config.toml
n_layer = 10
d_model = 384
n_head = 6
n_kv_head = 6
head_dim = 64
d_mlp = 1152
vocab_size = 8192
activation = "gelu"
norm = "layernorm"
norm_place = "pre"
norm_eps = 1e-06
positions = "rope"
rope_base = 10000.0
rope_fraction = 0.25
qk_norm = false
attn_scale = 0.125
bias = "all"
tie_embeddings = false
parallel_block = true
init = "normal"
init_std_qkv = 0.0209
init_std_o = 0.0209
init_std_up = 0.0209
init_std_down = 0.0
optimizer = "adamw"
lr = 0.000776
beta1 = 0.9
beta2 = 0.99
weight_decay = 0.19
lr_head = 0.00549
grad_clip = 2.0
warmup_steps = 532
schedule = "wsd"
decay_fraction = 1.0
decay_shape = "linear"
final_lr_fraction = 0.0
batch_tokens = 32768
seq_len = 1024
doc_mask = false
train_tokens = 282200000
steps = 8613
dataset = "wikipedia_en"
Each number is 128 + 24 x the weight over its row's rms, rounded and kept within 0 to 255. Layers, rows and columns count from 0. The size above them is the row's rms in percent of the matrix's.

# layer 2 MLP down (transposed), 1152x384, rms 0.0272, rows 19-35, columns 0-95
size [113  97  96 115  93  94 107  99 120 110 113  97  96 107  88  86  96]
[[132 182 116  99 170 157 140  99 137 122 173  99 112 103  62 148 125  87 121 137 167 103 105 113 105 111 121 125 140 139 106 151 125 147 134 120 116 143 147 123 147 112 122 108 112 121 143 125  95 150 140 152 146 159 153 119 148 144 116 129 148 123 108 131 111 127 105 124  75 134 135 127 104 139 131 164  93 131 129 134 174 184 101 132 129 112  95  97 116 119 137 105 113 129 120 102]
 [154 118  78 114 131 158 129 100 122 110 115 118 116 103 113 118 152 128  60 139 152 136 125 112 102  89  79 114 134 125 127  77 136 137  99 145 146 144 128 135 153 122 122  83 168 156 154  94 118 148  89 140 109 155 115 114 145 174 137 143 115 115 140  88  95 143 162  76 114 161 147 122 145 115 133 135 122 132 139 100 147 140 136 152 106 169 163 110 121 127 161 162 163 122 146 138]
 [135 115 155 182 139 101 114 169  59 122 102 148 139 160  93 129  66 120 168 122 129 167 122 163 109 157  78 148 135 136 139 125  92 128 157 132  80 152 121 134 131 108 155  65 111 164 141 124 125 106 150 117 185 103 135 117 130 107 111  91 156 117 153 164 134 148 123 119 129 120 129 106 133 132 144 123 121 138 164  99 129 108 165 137 132  96 114 135 118 131 174 122  92 142 173  99]
 [113 144 118 128 161 131 140 172 159 125 131 112 108  95  90 172  98  99 100 125 159 110  98 108 120  87 128 122 123 124 143  85  83 134 143 112 107 144 109 138 142 119 157 146 138 116 155 172 110 127 140  82 180 105  65 202 121 136 154 117  87 148 142 111 120 112 136 125 139 155 166 175 132 126 163  89 139 111  95 114 117 135 141 112  91  99 140 140 153 101 113 107 128 120 135 133]
 [ 94  81 117 121 126 103 144 102 157 149 101 125 139 145 174 131 119 188 125 157 134  76 100 133 115 122 138 158 136 132 132 134 149 109 121 118 161 112 123 138  82 163 141 134 106  86  96 110 143 145 142  97 118 134 120 132 137 103 123 119  96 120 156 105  99 105 171 161 121 156 118 140 140 170 100  97 103 165  90 112 130 119 132 131 119 144 115 143 146 151 134 126 129 169 193  89]
 [160 141 107 155 184 121 158 124 144 104 105  91 111 162 142 141 161 133 132 156 102  84 138 114 117 111  89 157 126 112 118 145 148 118 143 125 160 105 136 161 110 137 138  97 123 105 142 113 146 141 110 129 123 106 155 161  91 126 112 126 119 107 119 124 164 120 113 131 155 122  99 116 188 107 145 151 101 108 147 108 172 141 104 108 142 183 182 150 170 103 168 115 147  98  83 108]
 [ 99 203 119 102 106 135  99 127 106 118 151 164 106 102  93 143 152 171 123 109 153  95 146 108 136 144 126 152 138  76 144 106  79 131 139 103 118 114 165 140 122 101 100 139 145 132 120 129 161 150 146 164  66 122  74 131 156 154 127 121 108  77 157 121 104 176 106 110 108 171 174  96  90  96 136 109 134 145 122 121 121  95 111 104  96 161 151 158 135 102 161 132 163 103 120  81]
 [199 116 115 138 180 133 120 138  86 126  84 156 153 157 104 161 125 111  97 122 133 135 140 125 134 127 118 159 127 116 118 165 108 196 170 132 112 158  78 106 171  77 144 117  98 180 147 120 137 109 112 145 136 131 138 137  98 127 142 123 138 107 110  92 110 166 137 170 143 141 120 107 103 100 111 103 181 119  81  95 139 124 143 112 122 109 154 168 114 131 104 151 123 144 140 125]
 [124 156 118 192 117 121 118 174 141 129  80 112 103  83 174 155  88 103 116 111 124 111 165 126 120 126 137 126 109 139 128 126 125 127 164 121 139 143 150  91 138  96 126 138 150 144 132 139 119  99 140 104 157 117  98 114 122  82 143 134  97 143 125 106 142 102  74 124 114 169 116 123 150 169  92 104 106 126 138 154 138 105 130 158 185 114  93 205 137 131 130 129 119 102 151 128]
 [122 137 127 152 141  63 122 176 117 135 118 129 137 133 122 186 138 110 105 130  86 143 171 108 139 104 104 133 115 147 113 126 142 131 158 118 105 138 136 118 117 112 102 170 123 118  79 133 133  70 101  96 103 120 147 170 164 182 190 126 111  73 129 156 195 137 192  98 114  92 114 126 171 126 147 114 158 106  88 135 114 133 109 126 124 137 129 138 143 107 113 142 177 120 107  85]
 [181 120 192 127 122 136 111  88 136 100 134  76  91  90 112 105 146 143 114 140  98 183 133 110 144 104 103 167 122 116 136 112 154 150 115 175 155 147 107 153 119 104 139 135 122 162 100  94 118 115 164  78 116 132 156 130 128 104 100 122 148 157 168 125 126 144 129 119 192  95 162 120 103 104 148 145 128 113 128 104 128 125 117 161  98 131  80 149 128 151 125 125 134 142 152 151]
 [150 130 107 117 162 151 139 123 141 143 148 120 124 102 131  85 114 150  89 168 166  86 149 131 117 125 134 167 112 145 178 159 139 149  96  91 104 103 105 147 123 144 103 133  98  79  99 112 108 113 128 155 123 167 108 163 135 138  68 154 121  99 125 128 132 112  68  70 104 194 147 139 137  87 142 130  63 134 101 142 121 115  94  91 119 153 172 131 174 130 145 159 133  96 140 127]
 [111 145 135  97 135 128 138 116 129 105 121 104 146 143 106 134  99 138 158 141  94 115 121 146 144 140 133 133  67 132 123 142 118 174 106 114 150 124 154 132 118 116 131  82 118 140  87  94 124  99 111  99  90 141 135 146 129 157 136 131 150 162  61 141 153 105 119 155 129 144 103 101 120 144 144 124 130 137 145 145 100 175 123 105 143 152 111 164 119 104  89 155 155 104 134 114]
 [ 97 110  63 128 117 101 154 102 125 141 140 133 110 130 179 157 138 136 131 121 144  95  97 184 138 111 142 124 111 142 102 179 150 172 127  77 139 169 128 148 157 132 154 172 118 107 106 128  98 123 137  86 108 181 142 113 140  96 108 183 154 155 148 145 130 120  69 115 135  92 126 171 126 127 128 153 123 197 117 102 150 148 123  95 106 122 142 151  75 101 112 102 132  95 145 110]
 [129 143 142 126 117 101 115 145 159 167 117 167 178 132 147 133 129  83  71 157 120 104  98 137 154 133 140 161 115 102 105 148 155  85 164 138 144 122 150 148  71 158 105 110  97  93  94 143 169 127 152 134 159 120 152  98 116 153 152 111 107 167 164 126 141 109  97 116  74 124 143 101 150 161 119 178 109 153 196  98 136 110 106 112 112  83 124 155 143 134 104 155 128 122 136 147]
 [139 129 142 129 132  74 145 132 170 105 141 102 135 134 162 105 106 120 106 145 142 143 102 109 132 144 117 108  89 167 114 122 158 109  95  98 168  94 137 130 131 140 108 183 112 136 140 106 131 146 124 142 157 152 118 117 108 103 135 105 126 132 130 151 148 127  85 114 149 181 119 123  99 127 158 142  88 130 133 130  96 149 132  95 143 133 141  96 124 168 131  93 153 126 153 170]
 [175 135 175 130 125 148 146 131 125 140 131  97 140  79 135 148 110 165  73 124 107  80 133 134 124 138 117 135  82 113 129 144 136  83 169 147 112 140 145 150 128 154 131  78 112 135 156 162 165 118 128 126 125  93  70 146  84 133 123 117 104  76 151 123 153 133  86 168 105 186 151 109 120 124 172 144 101 158 131 127  90 108 126 134 169 131 139 161 102  96 109 151 152  68  97 164]]
# layer 2 MLP up, 1152x384, rms 0.0409, rows 20-35, columns 0-95
size [110 107 107 103 101  99  94 114 112 106 108 106 114  84  93  96]
[[112 144 161 174 133 129 165 131 130 178 120 160  81 153 127 113 126 138 139 147 136  87 126 137 122 151  81 149 107 135 148 150 128 120 133 109 155 112 120 115 125 143 150 116  75 129 143 138 145 145 181 144 112 145 124  95 132  88 153 127 151 119 132 106 140 127 134  68 136  99 136 135 135 130 165 156  54 101 116 125 147 157  80  95 123 117 142 133 113 119 124 160 159 100 162  96]
 [ 76 184 146 173 118 152 153 123 149 142 117 135 118 128 119 162 138 139 146 176 123 147 132 118 121 151  93 131  64 153 129  87 148 111 102 125 129  78 137 112  88 149 123 130 165 144 170 143 101 153 147 134  99  99 156 122 106 137 131 130 145 129  86 163 139 139  98 117 149  93  95 150 116 143 116 183 105  93 117 136 198 110  97 113 143 125 116 135 122 150 122 118 118 135  83 120]
 [ 86 140 163 143 120 173 168 114 152 147 111 206 133 107 124 164 126 160 117 169 121  96 113 104 140 129 142 137 144 112 152 138 123 116 133 143 113 139 141 120 131 130 128 132  94  75 119 126 145 124 133 144 158 122 154 133 116 164 137 130 136  90 158 130 132 141 156  76 107 143 140 135 118 183 114  99  73 126 102 151 150 145 106 148 113 107 145 127 154 183 153 130 111 163 152 134]
 [149 147 152 129  83  95 151 121  95 122 117  98  78 180  83 132 155 146 121 131 116 141  98 116 141 117 112  72 117 132 115 108 158 132 145 153 145 105 144 110 128 139 111  98 149 101 136 154 140 125 132 143 156 114 172 116 128 141 145  93 113 120 133 160 107 122 107 115 134 134 118 114  87 135 149 136 126 140 109 103 114 167 139 101 103 148 142  99 125  86 162 112 126 146 108 117]
 [ 79 130 163 129 143 114 121 100  84 170 155 139 100 102 107 175 140  98 188 102 141 139 113 169 144 157 111 135 123 150 131 117 129 138 101 121  84 148 115 152 103 141 110 141 108 135  95 104 105 196 166 118 117 144 107 142 151 134  83 119 100 162 111 153  84 156 111 110  98 145 147 147 109 131 103 105 138 141 113 111 128 134 120 102 103 120 106 129  99  88 113 156 163 157 164 158]
 [116 143 120 134 172 136 126 144  87 119 133 141 125 165  91 126 141 153 158 146 122 129  48 133 130 187  99 107 144 138 161 102 151 113 110 121 116 134 150 115 100 108 120 132 118  97 126 159 149 214 154 122 119 119 100 119 106 159 145 112  99 125 127 102 116  91  87 115 114 136 131 160 137 162 119 151 126  82 122 141 171 170  92  98 139 168 132 134 107 140 122 130 119 128 157  85]
 [109 124 158 118 102 155 110 117 123 165 146 159 134 151 176  81 170 129  99 115 139 143  87  82 111 173  85  73  79 127 186  88 156 116  92 140  97 105 120 122 115 119 114 130 131  72 145 156 119 148 119  79 129 162 128 132 141 143 134  98 143 152  86 162 132  76  86  77 171 132 136 141 108 149 157 162  95 114 119 127  89 177 143 158 110 167 136 115 120 171 130 114 120 167 131 122]
 [113 181 137 146  98 106 132 153 136 180 132 123 140 111 115 151 125 127  95 145 114 154 187 112 109 142  83 114 112 182 121 101 130 113 124 122 133 112 158 145 145 129 108 104 119 110 103 117 134 137 112 152 128 139 108  85  92 165 142 136 109 134 147 165 144  71 155 114 157 137  99 145 133  93 128 135 105 116 117 195 127 148 101  95 179 119 145 135 191 119 115 156  92 123 128 129]
 [108 159 162 143 125 122 138 165 126 155 148 131 111 114 119 143 143 142 135 134  71 112 130 110  90 142 139 112  85 131 147 135 153  80 111 114 165 115 144 121  76 116 125 137 117 137 156 104 160 109 129 127 122 135  82 106 135 115 125 135 140 166 160 132 141 122 119 126 165 148 134 124 142  69 175 118 137 102 141 123 129 149  68  90 127 149 140 123 109 130 129 136 147 122 139 129]
 [146 125 143 153 133 155 109 172  73 182 154 134 120 145 137 124 141 143 113 152 111 151 101  97 132 116  99 147 131 144 140  96 196  94 160 124 149 131 104 156  97 126 122 112 117 107 130 139 159 106 179 115 135 122 141  96 147  97 164 141  89 125 135 133 115 123  98 137 105 127 121 102  88 143 105 138 103 149 125 143 141 168  99 131 138 129 175 116 143 126 137 133 154 110 155  85]
 [100 116 144 151  89 161 119 122 150 132 131 153 104 100 103 117 152 154 130 147  70 131 136 100 117 142 151 155 117 139 186 126 119 122 119 150 173 122 114  97 130 164 143 161 135 131 130 187 136 117 124 128 103 111 129 137  83  95 101 127 154 110 132 128 130 119  75 115 139 167 141 160 124 119 140 166 129 167 134 153 147 173  69 118 155 107 157 117  75 133 138 131 116 127 123 130]
 [114 192 146 118 128 126 102 159 159 144 138 131 144 130 148 104 143  95 134 144 116  88 141 165 105 131 113 132 109 128 125 104 142  72 117 150 132 162 124 126 157 184 161 148 142 129  99 161  87 142 132 101 124 117 130 130 147 128 138 113 158 156 126 142 109 130  96 124 156 151 131 134 139  80 111 126 137 112 176 122 150 114 156  95 100  85 115 112 109 177 153 119 126  97 145  91]
 [103 166 115 121 109 104 169 104  87 156 119 129 123 147 109 139 173 154 154 162 129  91  56 157 110 100  93 129 125 115 130 141 166 124 103 109 105 129 183  97 133 154 128 130 113  81 123 168 129 138 129 102 117 140 176 100 132 140 142 114 128 102 113 170 111 147 109 103 142  98 113 154  90 154 152 139 133 131 148 145 129 137 144  93 143 111 138  97  86 144 132 132 110  95 174 106]
 [134 148 127 143 141 170 158 108  77  98 121 112  95 155 117 135 134 114 166 146 125 100 145 134 117 143  89 149 128 110 159 110  95 120 118 119  81 126 133 171 127 106  99 133 126 147 110 123 150 131 107 114  94 157 112 144 162 162  99 121 124 105 112 127  97 100 129 148 117 116 100 122  87  99 170 129  95 135  94 146 100 128 175 124 178 134 148  85 153 136 136 155 144 102 178 143]
 [126 167 165 150 135 123 152 182  74 116 140 147  79 155  85 129 141 126 132 108 140 129 150 119 145 140  83 155 148 121 180  99 102 110 120 148 136 130 150 138 163 135 136 118 130 110  98 107 101 148 121 156  89 146 159 173 142 132 112 140 122 135  88 125 131 164 152 122 126 128 138 155 118 132  98  79 149 109 156 141 116 125 128 125 103 137 140 155 133 128 104 126 122 155 101 141]
 [ 67 117 171 159 156  96 149 107 180 163 102 136 101 134  70  86 126 132 156 164 117 147 115 141 122 136 122 120  79 160 141 130 151 119 113 144 176 132 120 112 144 105 140 122 122 153 139 155 127 110 121 113 104 127 161 118 115 138 131 126 138 190 127 146  90  98 103  84 133 128 149 142 119 137 121 116 125 110 146 122 130 130 110 137 124 131 116 111 146 129 158 132 125 167 117 105]]